Weights of a small transformer language model: vocabulary 2048.
Each number is 128 + 24 x the weight over the matrix's rms, rounded and kept within 0 to 255. Layers, rows and columns count from 0. Numbers have three digits each.

# layer 3 MLP up, 1024x256, rms 0.126, rows 0-410, columns 96-127
137125145103106157146137113135137142133128086153095149157095112123097145141094123132161095103139
080137141144130117135142135142174109117157118168105110148096153132100107094110108131139134136109
179161181119146122126146170118111149105148119191156117102123140104077110114116137088108124140159
095127095149110119147070133159149092159129157082157127101151130124113162170128142113091154093145
104073121108163121135131118135088162093111130136110137124165131133119137081117131132143161086105
123130131145131138127112128168163137174099137119114155150097132122120149153154119122123118128119
129109151112134116132146112107093152063126087176161101170159142161127116156168095092156125123095
077135107114197111119138100117125113076139128185126153098133093150141068133112104088113124109139
131139076103112179130149197141130148118135176178167093128120137145112126167085147092135124110120
141172094097134148139135112102076120135153113126130120112217153132131122090129129071109124118078
101157147121182139145135138153122151086117115130170152178132090123123173088131143108137146113136
149096080108091148082140157141123116150162122074145160141153125103144126191165131053111112174094
143150163118160109088135115136148164093143111153133142133117117106130115169120135115097172141081
117099155152126118074139136171091150125122154154096113110096156145118166121132179133168096110086
138121157123154159091134147137119135159107117098182148176109118122101091130127111122119089161144
100117118132155135096117163105174107150073135146129163154107168150109165121137128138143137111135
124113114122093131152101126095103154136106137150108138160107145126129163133109138171149124173181
127113143137080119159091132107182171107092155113142143121083102144092122098093135132133150129111
139108144140128104145158131161130088129141159142166117135149120144164128177126168126113153138163
130157129115114126133082121128086159139104177126147131161103122123173114105081136100163165096130
135096154114112123127110148110140114109138081118139125110128117127121145147103138113117132120114
107140161130120144151100124126099101155119135128081126143133157135100148158171096123135165114115
137142125148114145087129123154133132081175134103165117080116161127083097124133181168097171140094
100149129111128155104107158186122110128144136139104119113127169114120150163127155147150114146072
129123184121119134092132149096110122098132162163157124123172136112117157134130169074127093123142
131154099123110121106163145139137150092109115118124189112172133079170108117092138131090175112156
162096127177137066107140161137118140115147140147087080186120111086132131149057167133114120131134
136144146148115128121172173101144132103131138144109150116079153120124148090118160152138118128139
156147156140177144141170129125112145094114158099119098132128129139098129142134167147135190114158
155085155123113090141139086099135121063118140119099110125129085132147111147118129142096124151099
083130126093133175142089159153137118122124072148108109146127077158134150121118117153158153135133
118146111132169113147137129169132082160120123096137152107114129085151158097179098147150164126145
129086135096122131103159113166129078085141088174118120141116119102130161131178110128122143101093
128139138119103166107146136162087126142139149139128125120132114161146110156150118104111096122135
152113138129097133163116133159108141120164142139135128143114134117132154112112139117144144116144
138124092128111119123106116141137124139119127096089176151130135099145154143122163163135168137166
123161137134107112113111086089133114132147146128117149132105167162156143130110140142134106100104
094093151137084111134142150138088147135110132123128154115122092106084129114151110115145090144115
106129174120095153132120143150099144165125105144115093137148139088158123159108133158139112104097
159099149158106108147152173137142114095149123122109107180106174123115140109124140155147118137092
109180095147115097108110153095153120116098121115124093170077126098150153137109091147126104090146
142117126163146127118116104085106127134127115146107124124161144146091113143117119129153147114147
112157135128144092147163130118123148139113109128095114162102120098105127089121130129152108175116
113087121091143136076114119148091134128080115163104133121112146141125131148151117145099154146131
117147156191110114116091130147135094127107086151109107152089098098146131121117139099152103131141
123088121081155129102125132127136138161093122145157158159125115147102147119132127126121121088079
147123196122144173160135123146122113141151126124099119109151107107124107107140139112132150090079
125138151126128127132142143141118131127155128136098103141130114110186104141119146130141079158128
141126098168112123133119150110130130103108149141094137114151151132126136092070127163143102109125
110137158158094128090117091140135109132115168113144087109125122072132131136154132077109078137057
140109148137117150136162092174173103124095115147124144095141156087114119126116150149139099148128
115121128103124146150183109103165155145111134083129113082119095110133152138153123119139140088138
110122139144120099139164136160133109163127060139080117123155157128102101115124117106132121128151
097129125117141114152165123124130117112148125157108155144131143126105122141068159145105131126132
156149156107116139132084132127164147140121147136137121126113129153175144075088164126123126117128
148149115136082118118121136119148093135110159135154133147121148114124142101133136110179170136141
153153158125147162135146142149064081126103122128102154151143184102102153119099143128137114146120
119097142122122115152123112148157135171133123099111123106145124156106113138122127124125141137110
116132093150160093172131108191130109112141134167130150122100143140093138122138154163155135139115
145110119161158137123144091142106119122139136114089134139107088139101115095130191118108124094103
142126125137131140120133126137129148157168155128164089134065089164125121139151119057157092084163
124117149133135128099095159129117127118127128147163116153098177152112146147114121167130061132186
158146133144148152117119117127117098109121137151154132098147141127079135184101160158132139136148
149144161138078154149134105170113143142118154140121137169099132119167171180133090127135127128083
094148117157174125098150132139120135088125172129105104139177116111130145161138126162208153086110
160111110120119165128141151134141173104141118144092129113160114161129117114147113121157142151156
125129084141164087149137117087154122110139098139168171127173125147155090133161144149087125135129
101122132140118123103121101107122153101100108129130104114110098125182149123157104165131137140121
131121131133143105136138089144151157120116143097116133120111116143109166134111124110158138168122
121124129109134101111128133121118130109109120135119103150121156175147116106164129185139132148089
136080100102096093122135119157122117133160155170092111126122167116137095157114170104112156167141
137098122137123114142121153116121154114103106136124134151058132153156186147148105163100122155104
085157116141103125115177098158152088120160105124131105121142147160180103155128143130112121116170
087124145091150105135124149091105166123141138137095143096137101126139137127156167100155099167122
104149118114178158134168139131144131127111095101116146084128105117121138117092061101197125128141
125095139112140106144130118123136150144165118115082135094142075161158126144137137130141165075144
088122166119092124143128133152158114135096140149146132116125118103138140137113148129126101097128
138122091141117135106097160117127148101147188127125123132131171135129113095105158169175101156136
106107161117136127142139115094137122118097142123087109142112130119113151129119145150111137105151
124127119129177115122110122154134119129139178118172076114128124141161164102118121082138129123144
126111139109126140118153156127121121122149141088137161117141142162126152141137126106113161099166
148128133142127140149135115155128108134115120098115130111151126157070131142136146105133122139135
108140166098151177160141144108132130147125118121144159124084169104103095131090161129122088147153
130104127124092140141159061136108193116161150123122089133124116126120122120119121141135115119127
176132120119159096146137103133163143132141123152104099119116132094142172091106143110150105168136
135164117134140118140140173146112117116138079153109098129138135142103120157130146125168119159103
136118133115136124115142149106166125140152150156113132181106131139073090151130163137093132129106
090127133154127133130169124098161119131146154109150134095140152153129111111156155125099121106110
114182119118127110172159109141149106142109150109133106065115122093129129135141133150153106075124
120104127096152120130099169170128104129126149155137112135099134111135135169114151170161135191151
115138128112126116126145178125094137125160122121116145139107141167129150143116171139162116135131
135132144114136115140156164120102139135138137181119108149122149111139112151135138121106142167108
079100120140134125110136088156113137128154088122134130098151089154138125133124158139123135089114
149148175127132124123135144141132144112104135117138136116154139120115109125116187146123119148106
142140112100201100120141114121154148094148097146140110095127123135117077163136108101109100130114
085156119117121137132094149132140116157128150148127129146110131113137147132104139100147120148145
097150118092128151142146097122084103166134114133124150099125119118138084120112140133103141137143
161156154129143109132091099118124140165099141106143116130119136098133108121118161130109095084169
109124167109139170138125105083121076160119138117125098117152143164133169096094152101139140116118
164140097155140112092126139082166125131106137129179141163150116133110116122166068114127111171128
134158156168188098131142123109139124148136119073108121087134142116156143132172110118149110103102
131158143100162116139163137153139117121108109133078130154125120136135100129129160140176137118132
124158124150111080076154110166134099100094142135124114110149117128074106088120098152125073093134
134169134115099131129118147116106157120131074143137149171144181149117140137138127140122118084122
128135098164120114149095136092153112147103130110136122104108123133138132129173097143148109054128
122095102077088118112153165125098163154135078152175111129171097104109149117132116121139136117152
125129120140176156125155094135135177149180095142138143118171121117164137110141122132145065134108
105118131131104135121098165132121136118138087131110156069124122142118117129142114112125097149137
147109092140105059119110128148134145102116123136108121123142133146106109136111131141130134157168
145135131127154177195138064139124161126174149113117106129089112127119144136168140124122147155125
126167147103117117152105142189131092139119108155137102165125090103151139157124129155117190101180
137129155160116112094139131132119160113126117138141120144094160100080109111120135108124105131132
131130100092119126125144125154152153129109112146118100120127117166109092101093131154088111120154
119106117109114108127154137095096168182158121128158161123132119118153148143039127133136120112121
142109135107068099192142117138127154151128151075116172146139116117104086137146117085143149106103
140132157167114128121157177101131152140065116119166121113111111136115120121110121178146174177104
109105148097143136120123140161168143131159106101113082132140087111117133096106180127135148148111
174107131165144108141132126146078109141105116114181119135106146150132119101096131125128117152123
141126146143127115163173094144161122131103114137175127147138122117098097171149111144131106132168
087090142121128085136137135165135122112144109088128136098150133149129125105142095093120133139108
112117087141143111133147121087130157147147083123128179150153130133174169106123136174110113132161
085167149170099108116146154068110173136164119170100151078157105119145175104154148163145072101133
100144158194152116145100123157118093125163146133122110159173139128151127119115126182157131137109
062101164096142157129126084117116113130138130118158105131117138154139155123138142159084081100082
110165156133138113130115136155157092178176132143088084142102102157149136160107175137122071171120
145091105153102105134155126178145137097188138146134126135116146132165127210158156146155103099151
122120096145142136107132158142156178122098154112146128104156149184109111145144119096127086158163
112113123134150146125131133095136091098134084124123127108126141088125136122119104077135121161140
106142138108164116128111149163132115139170125100118122104136115142144134093118142114120114156146
126129117156093145137115093148131144152108100147100171116153152105143080080114134140153100104131
152113136112141104126151127149142133173125128165160138155090180176153166109146101097128144120110
137121132109092134119098164148087126146129128136148090110143105145116099158128159138148185127076
097176107122106135172168105133117126135097099109170136144135119109182098087128120113110133169150
141132094126142116107139121150153073156135124115141105109116146129148110126110094155121150140127
113134142118141126163112131080104119120168145160164069132139074133124106142078153101087119127129
098121149122173139106110174118101094089131139148098119150136120125107101149143161153118130158073
145094145140147140141078139106126139135137143105146132117138120112168135125097169141113182157122
173124166118138131128146114118125178129077151131115135096115152102170090121156130095134119115133
135106168151100111122085100131142120115107176096133155074122165131151122101140155103163143146134
116150141143126106122131134104147161122130170127127115154163150146132126142109136107129139146110
108117117164130098129165128142139123157128077138152142136134129135135124137092142080111126155101
120120107139147139137143122132116130143119098153127122173164138118122116126114109098100103105138
173128160153111141122135112131125084169151137165129119176173084124126115127080148140152136109149
120123143117116134112130092102141085126113125131115134122158135122179174151151107104074108105153
087096122087113145145136157094124136123088102130153111126119154140156115128155104119140119107151
095103118100131095176197104092122126128107143115135105149151122123132106123166134152078088120119
124149133171169114131165180115106133097131166121105100118144104116148123140126096104169114115107
115172122108143129120159127177137110138177104123107100113144123123050122138075145154113147140118
159138110082090099178134156123118088195132130147153094114158094150161034136121133135145129101163
112119105138117141115151115135155120146144158143090114096192115104102166146112172068102155157124
104120152102120063103150104146118095106125133152171160113175099131114124110196146103107148100113
123079152107150144091114138100155110114118105140143167103122157112148098152144133144123128138137
120095141122139168143110146134115155161096116108119107117112094149139114136133142133128099152124
110081128130135152116112141149091122135175146137137091122124124190094122127116124094127145126122
144106144129043138069095097128143111145111190132124142151137125133144171108123168144097111139120
115160166150127127151113127153135125112135082093158101156138129113131107118139147130073145104146
132103130113121112141120119159127078111136140105137189130152120141119119200088149153131167144124
084126176151101191139150091127177112135121152118104111155137122168135057162131136112090106139104
100146110145146185152092148143137154145141108135104098117113110095098122169125153143182139123132
124151151156104141119155176145103115119134171145142153146107154101174126102117127094133131110121
166102133183115122124096106119147180149141142111133116128104180163103172098103165157128094130165
143115106103153135152129147138101152120123149151103116096112131166146112133102112192109123143073
100116113111175179130109141120145105135158145124114075126142130095103122118061148083139125170108
116151111086147115114104150104131122167099112090130154158104120130161109097102139121137147107113
184120127118105132136177104116135148154113130182125200136083115178152112148164132097152103146161
134137140155095128089158143117127115170150146175127161131117089161126163163110117142166143147135
120170120108110128126083161146163117126166131104160179111111182107103115110131118136126092099109
137105136138126088171147082084089097142121127080131099107121120100132120148129167138129135128163
084129115139140101142132113157107079150080133143129123121145159110115112120083100124124169136091
091151168135100195132142130171109115129115102091125119117119188122160126117079161109116112136130
122102164141152148133118112162153107122196144096137096138153142147148094143124106127134120150085
155111132102136152122174083123146119134154144122141158107106120142160145164127139147085097103168
112125144139152107127116155126100135127132106128139079178113136095122120095096096138124100152150
156131151161160119106121109154142111131163110143160145159091152175149107113132110151134150103141
153173112118122161133133072135176164159135144147168132138088136125128139108128105101091111116158
117140134114106133164154139168136144155151110168117129106168116131117133141112107123152110143163
062210166143126151150115161168143079108156130141151156116105144111110124113128139095113093156088
096145131119136165144141156171136123140167116139143111126168142153108103143158153161118107065092
140080136133132124151114132096103122144086137098113130134116101098144094120132095155132144144142
166176116123105154104111087147125128143154134096140140129106141098128107089073136141104101108130
132129093127145112111156106115117131147122114135142131152127122122169150133126114143131104132105
105106121118156113147123083134153083149109195111122138123121123110116117133109176163138135152122
099106158134112154110089153115130151121123111134121118130161126126144119147120159115115133131164
121157139170113095127136108129152126137151109117077125171094136140147128120122177109141119120125
115085089156168132085137167152092145141116172150089135131125143106135123118126143130112125111169
125137117141126161108110165103110156157136160122116153095123164103123131087073174117122091160135
133109088124163155078084124163190104110116087142123121188105110125139149123144139160131151159100
167129142119165115102119135131105074143117160100170133111160106113174107161163126141178138132108
124174119127138088119145083098112182142118106134133159121121141100115138139133109173132133086143
152115147136142088154074096123151126084097139105124121137148165115143135138137098127118123110116
142126123117132161096109109134159138125107084105087116092127149162118156125106149132129113166176
123144080146170138096129138131098106118107154123119168143126134103122105161111142113132162160088
111163144108136119209153148126151124151131128101079123149133159133152130152098128141119125129141
127167159160116147137134154126079120117127149154152141122136123160182123112159122116124122134121
106125099108110133128124129085154164128130099112140111122109116119081140129123099106132154146152
129140089164180119115119099098125136169122118143138127130133136136098131082131108082092103122103
142091141143122164119114171118100109089113147164177135085149129175139123144131120113156137125148
101156138137148124122108145120088126159124129159178131116120119146110170163152098107111117071169
129133156162125130072184187110113150100139128109127168128146127093205148136101113144173142115139
119103114128130145137173110162124130150144154163154139130123156119130162167137181107128109118116
100104105129100114147116157141077100135118142099108135130125135112098131115125133125145138149112
144121118163098154118098120134092124136120134106142116165128103181127173145124088093153163109126
131152183144132138126128091139110130140150113188119099139107152143090141119120115150133158145085
137103101081113107081145127148119065144137110163201100133146151144127170117159150146127114114076
124135120092131165131212085133126115163119138093090128151132146099157124150122142153108105108158
175114108137155117128151131091122142131112138127119127088120181089132102122073099130159128133128
124072134098127131127123143154088129111112114153112148100154110122099138177083160122153107127167
124149165150120110130157116126144107102127113139136170119117127130084111127079134135139162149126
134139117172150127081080163075153143088132097119129092066166127084130161120127155146136112109107
124126088135083101098132106110126162102143091152152117146164130122094164073134142142151157129110
104097173105165170103171112149122133115150098157131147132091126081191091087146159172109136134118
136160168142102169087124179152176117140089106139132106110137097170140132101149110103075137139115
146131171131086135150183118098135152135151136122117120138149113148138109118191113133127138109143
122139138123091123118132127119173086087116127100124168108129122146119158102111116174136137136128
111101145121101111124120175137077119145131116129130099152125111125082114070107097143191128116127
128133077153083117077168108082111132138109141108144114132087150131112157118113115140074060143108
128067136102135147103123138102109143138085095082089141153168121122130116122090149062124107127145
156133106180129089133151152162089147144134095128107120109123119116126127131099139163107114125149
119113105136097103125141130098081116125157123080145130127176129151117105162189104091153161119112
128108180083123141119133125079114124099140100102152158151156109165090130147112183131140140146155
110105125095170130128121115148101109133107108142144141127135124147133171087094116160123067159162
127099145092093158142141134131187130149116174161106103113168167152099143178140127107139120083145
116101127145093154122166144180140135163100100117108119105139103096161118114094132100094127136149
115128090107137167134132123122129107109169103148135150128158125099110095139123128117079129136089
114121101129079137134133112149144105153144167171134131124127121110105148112149099100081135125126
113118130159118124131119136089094144117108135122120131163147127133132070109148125121104125120096
125126120105116133148161132113099157101156160103118154168150098160106099159094127163134121123109
129126108112125087141127149110093064101148131152104153123122133117099158169125105125113109139136
131094105145125131086138127123151090127139080126107125165133135110133096116126125144156153144095
149147085132108147126166127105124186120152133149139107114158121157154163149130140121153144130113
094115142127123117141166122134108098127120076145102141118141127164111121148140150109104129114141
177164122075108118131131106176142126133119080163122141108133143103132148107117127129120099139139
093113201137128132126159178139136106156171115096138153109087117099089130117137151097148110100117
170069159147142090150108076128149127121121134087080109121133134109146105114114153124131126115144
178132143179121106141094155155099070130165146114173099095112133126088107128094185121146125094181
162096149116121162148120133127143127146096080116150148094120123099098162121133147138132106155113
121152122142136144092084099120110117122148133145127101170116143134123124124125083093157106148122
116128130149146117151137137099140116099117096106122094156137157165095120171103127137156159127132
171098139111151147144189158106085141161121117144155134131147072119157102162144127114154095120111
133163172169125085143147120140139136135147135115141118122120106140136138111128138149120110128105
105122174131100108091120156104129095118091100111162121158156136145139082118121127088143099135134
101114134147168116150139138105140103130103130154090154141150143096150128153114109123115099092157
141114118139088122138151127151165151133135188109144123119126139159166098133148121122171136132099
135107093125121128130121150139138137119087136128105116116108105133123101109087165163121158138162
137147129172172126154129107094103123123139085138144117173138138143166150122080169168089123122115
098109170106153137141118136176157127162124119152173107099106142166135127170180150142081121142157
178148103162124125171153127099104146124104132118133134179155166084111094065118125152120116104104
108169174145102128118130124158122136138163174129125133128119113095142098129107116105122145120078
125116102126121132168112131135105128128109137147137114123114108068134117173117122122100109132102
059124125129141086131100108180112104097153115144145154081114135122117127128164148116130132123182
102126151096101126113119108122106093142117112112144109171134117116139140105064129148128164117161
150113159186122152113140113099168120143144080176107121172112143120135136126131171122125133122054
157145124124148180133153096097137082085149121189134138124119116124155119122182093197149135131116
123081093103127124144136155140105114158154090136141122106140105107143097150131139143124146099127
079099137115133138113152108093136150124137114133119141129099091155145107119097105110121148130174
109143114138147150095113120127113098158153156107069113075119103152141065134101118124118099159148
142091135159144121132122172172144127130126136128103137100097144117116115144127144138181129152111
122136150095117083173132093143126147139099138131149149057136135147107056109066132166170167175126
109105098141108105149136121179141121103172122147148150134130131135155129140144128126126121146122
109102110116163119113129113136151134133142139120145120165141158136136139082117132127141114143114
116161142073131150134124120126122159151137140126132124117134103127148127137153100109153113101124
133114135144130131119122148112149111081165125123137117136104153146115130135149163149098109137093
106129078111139143119119107170116124145130105157159125105133154126085158135077183095114165182135
160130097176157108125096152090128116133144137134084120127154135150160076129116168102142090131120
134114160157135132146158168149132119146092126126087128107129079067139129134088150096122123147152
148119183149131106121108166148146144151137122073148132111168156126120134171172154092151087135150
100174113153106145121197108091127108129123137088083099114090122091148157130074182121112078139122
086119168115157133125149097164143096148106091127164148150122164116126122067098144127137100145160
108133179128155142098133092120111169101102172125149181177132119125093143109096145098122141108107
150089166137098134111119159152106141132146152147126132112120145125165134131128105116130096138133
094122110133122131114112086098138126112117161144111113162134116168139126120122131079132109099146
144139115151141133130134108125112087180149146142146111167124133139158126101163133102130158101113
155158149150138151128125142099141119114171117134110122142096143127113105112133094168131165135120
171108124131137114094111103139112125151134107120097136092088156177115144146131158156142131118158
126119127102150158143135125133137115144131114140085176167079121126143137115124144119147121136144
190125125079140140108144159106136128148127093195102096151081123082146164149131129106130103109139
146163149151126115076134147162141108177139100122105077136105134107136102122145121109144108112110
103126115134108141120143145156129143106099123122140165130115137123156118094121127122145138083141
133132116109111177120125119128136142108113128126115103108153155150146098114147057085111129106139
126102118109105159134110113137125171112183128112135057153124120151108157125137141133159159085148
086126168124133168106128132098099141143145102171186170096112132156154132114098152151146077123130
100133150106155098119119101112118103130116126123120122171130114141143120145159091092103125138105
126116146152182129125158149163119111139159142123170124110142115140181108134152180153154126182148
113084122143102133141107133141160120117158150123147126149145139116149114097117114135110120127153
084095143120112114120176135133133126128131098123148116136134132152128160082117156124154143163151
137127158161131127129161138151125119105126155103110082118124135145146133088077093144145109166142
129129095120156145089119160132126142120142125161137144106091074146125161120148154116155106136138
126161120126128138150140091108128127108158106141131139130114162124107130118100117118143107117117
116142149150072138062078088124142134125113106147143141098140138167122124138147111104153126123118
149136141113158132115115107095097102147115139170145109099113124148110120119140086112139125114133
154141156134147109134115140130098136090112115178097117089118136109123114133137139116133140148138
142114144113129111145145125118086149146121187134133110136102094144106124127111129103129126125097
102127138175113100103136141131093150123169162133160095102136124113122140136142121120069104101117
133102107181099132123157149134166118173128126150101153140123142092118134112170174113121166094131
105101133109162122137146107184127116155202122099157147147101140122130103145137100138079139059116
153174115084163141141151139166096103179137091158106111123125093110140097136098119169124119100145
119130158153124157137093124135158150145121118133116106134136146109126160079146090114158161160152
185109144132132089141128112107136111114093121143111110083117113163128162130053104134100161123144
131054141056108190080117176112138134122092117136155111169190133115104137111135132151156137119114
156124115117130135083110143123147138081106139122149185113100123155129101140176118107131105115122
158161123119158101130173125095172160078185172133085143113124164163092135081161139127143118119149
105150119155044171135129127162122112127154120150150166126138141105173123124149110131096148149121
085135111131190104137068106138146123134112110167130137136131136136146157145112138150130148134124
110137111126143121117137139070151133118094120131149142172131111155166143130108165141114142123105
070129162136130144110101127135147150205149149106103152132137161140126159093138132155147118168104
143097116111174142179136156139149111112119151082144134119112150142137101143104122148138150146155
136112124132153109137149133098155110121116131114117113137124097159157133137159159112138112137182
126105147139134124112118113133135138126117138139122138119144120121156142086146118128131115159137
093178160126140109107116134145132117146126121154160062124133111106158129128149147133127122185068
114139116126131147148142115133121142130137157111175105104154134090123089147096117116141127136142
147148154127108145117162110174099145128110127135136103119127131114124138125104158101141129108200
146040091124159141139134135120136109084094079166111108195119084131093093109159120106139150133136
149149141080125161116116145120099151124132130144107136134137170152124136139128172127141106124107
105147126147149137139166163137115103184106158185121123113147097114140081079112192122135125154133
118131133152120088108106126119130141147114118119105135131125116165125141129138134139097077127145
138144128136147153158130130123118120126124117085165115137094152114099078117064136102097170123118
097111104154161162126117144190105078115133137123070137139134125106126145108123143125145154180164
128108135153126144136160150146143155132121143116137178107141143148164133095112139136131135138156
108121118110154137170113165140134138117106122156111079138117147155136149172178154126097105105147
074150106103157136129136101123166134157131119172152113151086132136105151072111131158098100128123
147128126148120117113116166125145140166099155100138120138103128135125150152064141148130080145113
135144066141148091150221096121149126134093127099135160082124120153166102155155133143091137111079
117110111090135109081109102133106124129117060103108116117154104164144123131122121138157135115150
145165147149118131095139138082167129146148129151074168153139162143172116125141122123116115144144
082118139154139162104168129146112153143154135127082086140133126135109097129130169120154124156126
113140117102131111145106134142128151108113069114154101139135126127122124124134148129138154149085
106113165127147069116141128101140094136127092132125124211127139158145169072121138147114147103152
067114140150105147138168104158106096151142134137101107128095129142141153097156138135130111123112
119112080131124133146118125103099138096091112120100126129139104159123081138143146106125163146130
106148131132126084135117139117137126144076154152119098132120148126146155106130165153143143135114
133102165126151082149144132133116104101132136112104054078117135119108101138150135124104112145121
128118124084125143061120173100157123174128143124088114119140115114126143128118173139129102129052
098113147132114092126148106102142143144127187085147161115127129103196119103141144157134145130110
133135138121121125069146107116156104103159110100100106117135109105130117120185097123128144100128
106114103065161105128085133168172107177088118139121156145133121121096138099138136119101091140094
129111101139108133148149116103110130127102152118154104129132129127103110124163127121133089132146
126134135096146134119158151104116148130118115130168094133172139161146123097121110121137147162098
135134125174121114103102141124141148148111169109140109148114099107142124110141105104130079155122
106112128107124072169149146136129104138125146108127107109153112152143096131130118113162121141128
112165124095093131110167116098070154160144153105136176129143185111139145084180142109126110124123
106135134120153126154107091073131130118137133157116163115120121137160135135143114051115111133134
116183140151098093140117128111110128144143097167103126154140138119144100145129162089110148147150
136141108134136122164155108163085114140141123150144118124102132152134109124098121148128148103106
103143122145100097148123103114124135113119137098140115113182120130134136124149132132147119134128
146118151106119157131106108129141137122121117135131108117149125164128124158102064169173155111120
090136103125161120121116118118123180159161123152136110116086109100146140123140057121118135141129
104137106182124138114131157149137084143156149136081102113148087131126116121115125160115169089150
142102095134138085108109127111132121142081107150133097158160122117089079133128138149140142133107
116146152167123137121143128142173134095132129109125150091145103108129109157108161147111113157119
094132131124166120154110173141147172153146152104146164118104090138172133092163137160134130152107
130097112112175131134153152093132111122097116091146116148061134105128126163122159112180130093155
143157090143157140109149167076102140145112155114148140094099137128154105134137103147123131158153
162142142109124114134141112093110147154074122128141100087157125121147082162146116120135083126172
139106147120153093121127119092074174165108149088135143118126134154122075169152178135111099139108
120104118159150156102131125128107107173079120151163126144120144139117132096127131087185152116109
162151171139129137130127145143124125148126125117103121160141142106132105159099123117118144111134
132113150126123164137137147120171122109140138121150104149165159104140106123131150160153140116107
110185124153093133153122105141083103081149130157126178122161116160156110130104095167138128134101
072122128176088134169141123151099115179126154077154106142144121118127154108137127130168105112117
123137132091107130127176100147130100132106166126154095134128114123115159098114115118153161092195
109084176161159146146145115047054125161141187145108113164130101084133146151146108104131145176173
138113141124100152148134103069140134147100117177137129131133099132114122142097131146123145133125
104169142143108104114112121148113102109121150141144098076106085135106145145114111109110130148163
123138131131132131128171106128122126106101150138112154125097113098128171106172104115136113135133
118139121133122122107127123106047160082118163132128132141118121152123161105120189124145145181125
133126093108120094128117128062121150153087110148134124099136094125116085100140139145172077124119
105176076094126114118137103115101128136098150094152170138122135080151116139114137129166107123140
120081152110116135113085133164142120101101119142127110099125089105170111122153144122097143159130
146116118120118117132113143153127124110118122172110160114146114142171111116128110094105131123156
127095126141146086145119150117138071104143108149076116140114148146130148132091103169142074130107
130106109104124155122177106141121128131092149160140134130122130176080119123111157126076111149154
140146163131081130151132138148136151087090164118099135101144122146158101133109111135135134108144
081119091147159127156154127151139060154190104120130134120142118136121114113130154188150130129088
138177130097105121161130140151151088152121135163160129127149143095211151101162146130165126101093
130147128141152100150127164166102117140139149084129158122103158133087113119136116165097122163135
130101112110153134164126110127107125153096118127135127152147164156123119131158143171133157144112
071085095124147110134123109120134153113130181125167144132115125136109161158146152099143102124106
102105125089118110117105124119128173158141120172117145132135123116113127117130132096130144113164
135183129159153166068131127115124149101125160144146110149152116119128108121191127125151106149113
106109137137113083113128123135126123087117144097125155143149103131124106138128187088145105078142
117135135137130113156121139138155126144114103127159174119162114123136180137115147120135148146170
137122115115166137118123159155140130106166145119122090118149106111163095132167157108100135152097
102129099172127125110128111115160150113149101118133101125114141107127131148176156130149166145137
069069139092145167117113129162154098139125103110126091154093120080099145139119119156089125175172
144099155118080169139134117134141118107096105118116139141194196119086125174112133134113129166101
100113138158102061141105151150137166142134167184135153123152144155110138101126141110141146121116
131088124122142164107140087110150137137143124096164151136141116087106171079136173158130099116112
101139115151098123181114098159138152134168131107101109154161138156087121171146099129154070101150
153139178166118135098138199123112153085104164132141129081125116195148120116116150153110112129146
144127128126162100119116122143111103106183120133090137116109145139109185115097127078148116150113
102174106135170136130122105095175094153164125193140106191110138118127098121147108106119092118171
115087172137167111128099138128139087106131136119132109124163076124129147138118151135109086081167
141132118119158142122160112120109087103141124148124127156144133135151107144103158125116137142115
098142156106054128148135129146112116122128138144119192121121118125093166161170122171132128169106
124127164116105132158104170115162120148150133078103158117097157127141123080137139135141101153135
123131193134155164106139130146147134124142111140197135151152176123162130106118137111098137145120
146129112094150115129105135137167129120137134148090120123133126152133131114138135134135136139145
090088130152131116149105139161097105144123118151074105146137153126137136139162146096148125114154
115105118121097100145151125133112106102097114129152137138148075098137113128178126124124114149112
106140128143134126119149130109153141148124118101158116153123102130092172113125107097126142131142
129071118131135130109147133116142155172132088133059095158149166129119158141134100140155127079107
086175102181103108118158105174185100119141116147131155179111133126117056126091131140137118103122
128141112101095093169128148128138094167131125090180132127102118083122112147143160150119121121134
087113122125124124145121156123156132123109152125156139134130154159127113113136134164121115148117
095152127096088132153125104103089163134116144117149101081158101176124136093118123130146088166131
145134173118139124113120121167109166146125146145139104125098119116136098137156135163114129101129
128142147145147110100113106111160154088072097189099114192139126114170145089192130132155084123086
131075150155122131118152120118098122113111125174084111109163130132120091119155139136160131171138
142172134117149105137098128133119162159153162139108108096084142107097112120106154121113122103150
130120141147130135099128140127181153158150141130152127110127110154174119148125115110140115117148
134123124116106140127138141131154128136116145144144140163127117132191149159128142101102111134156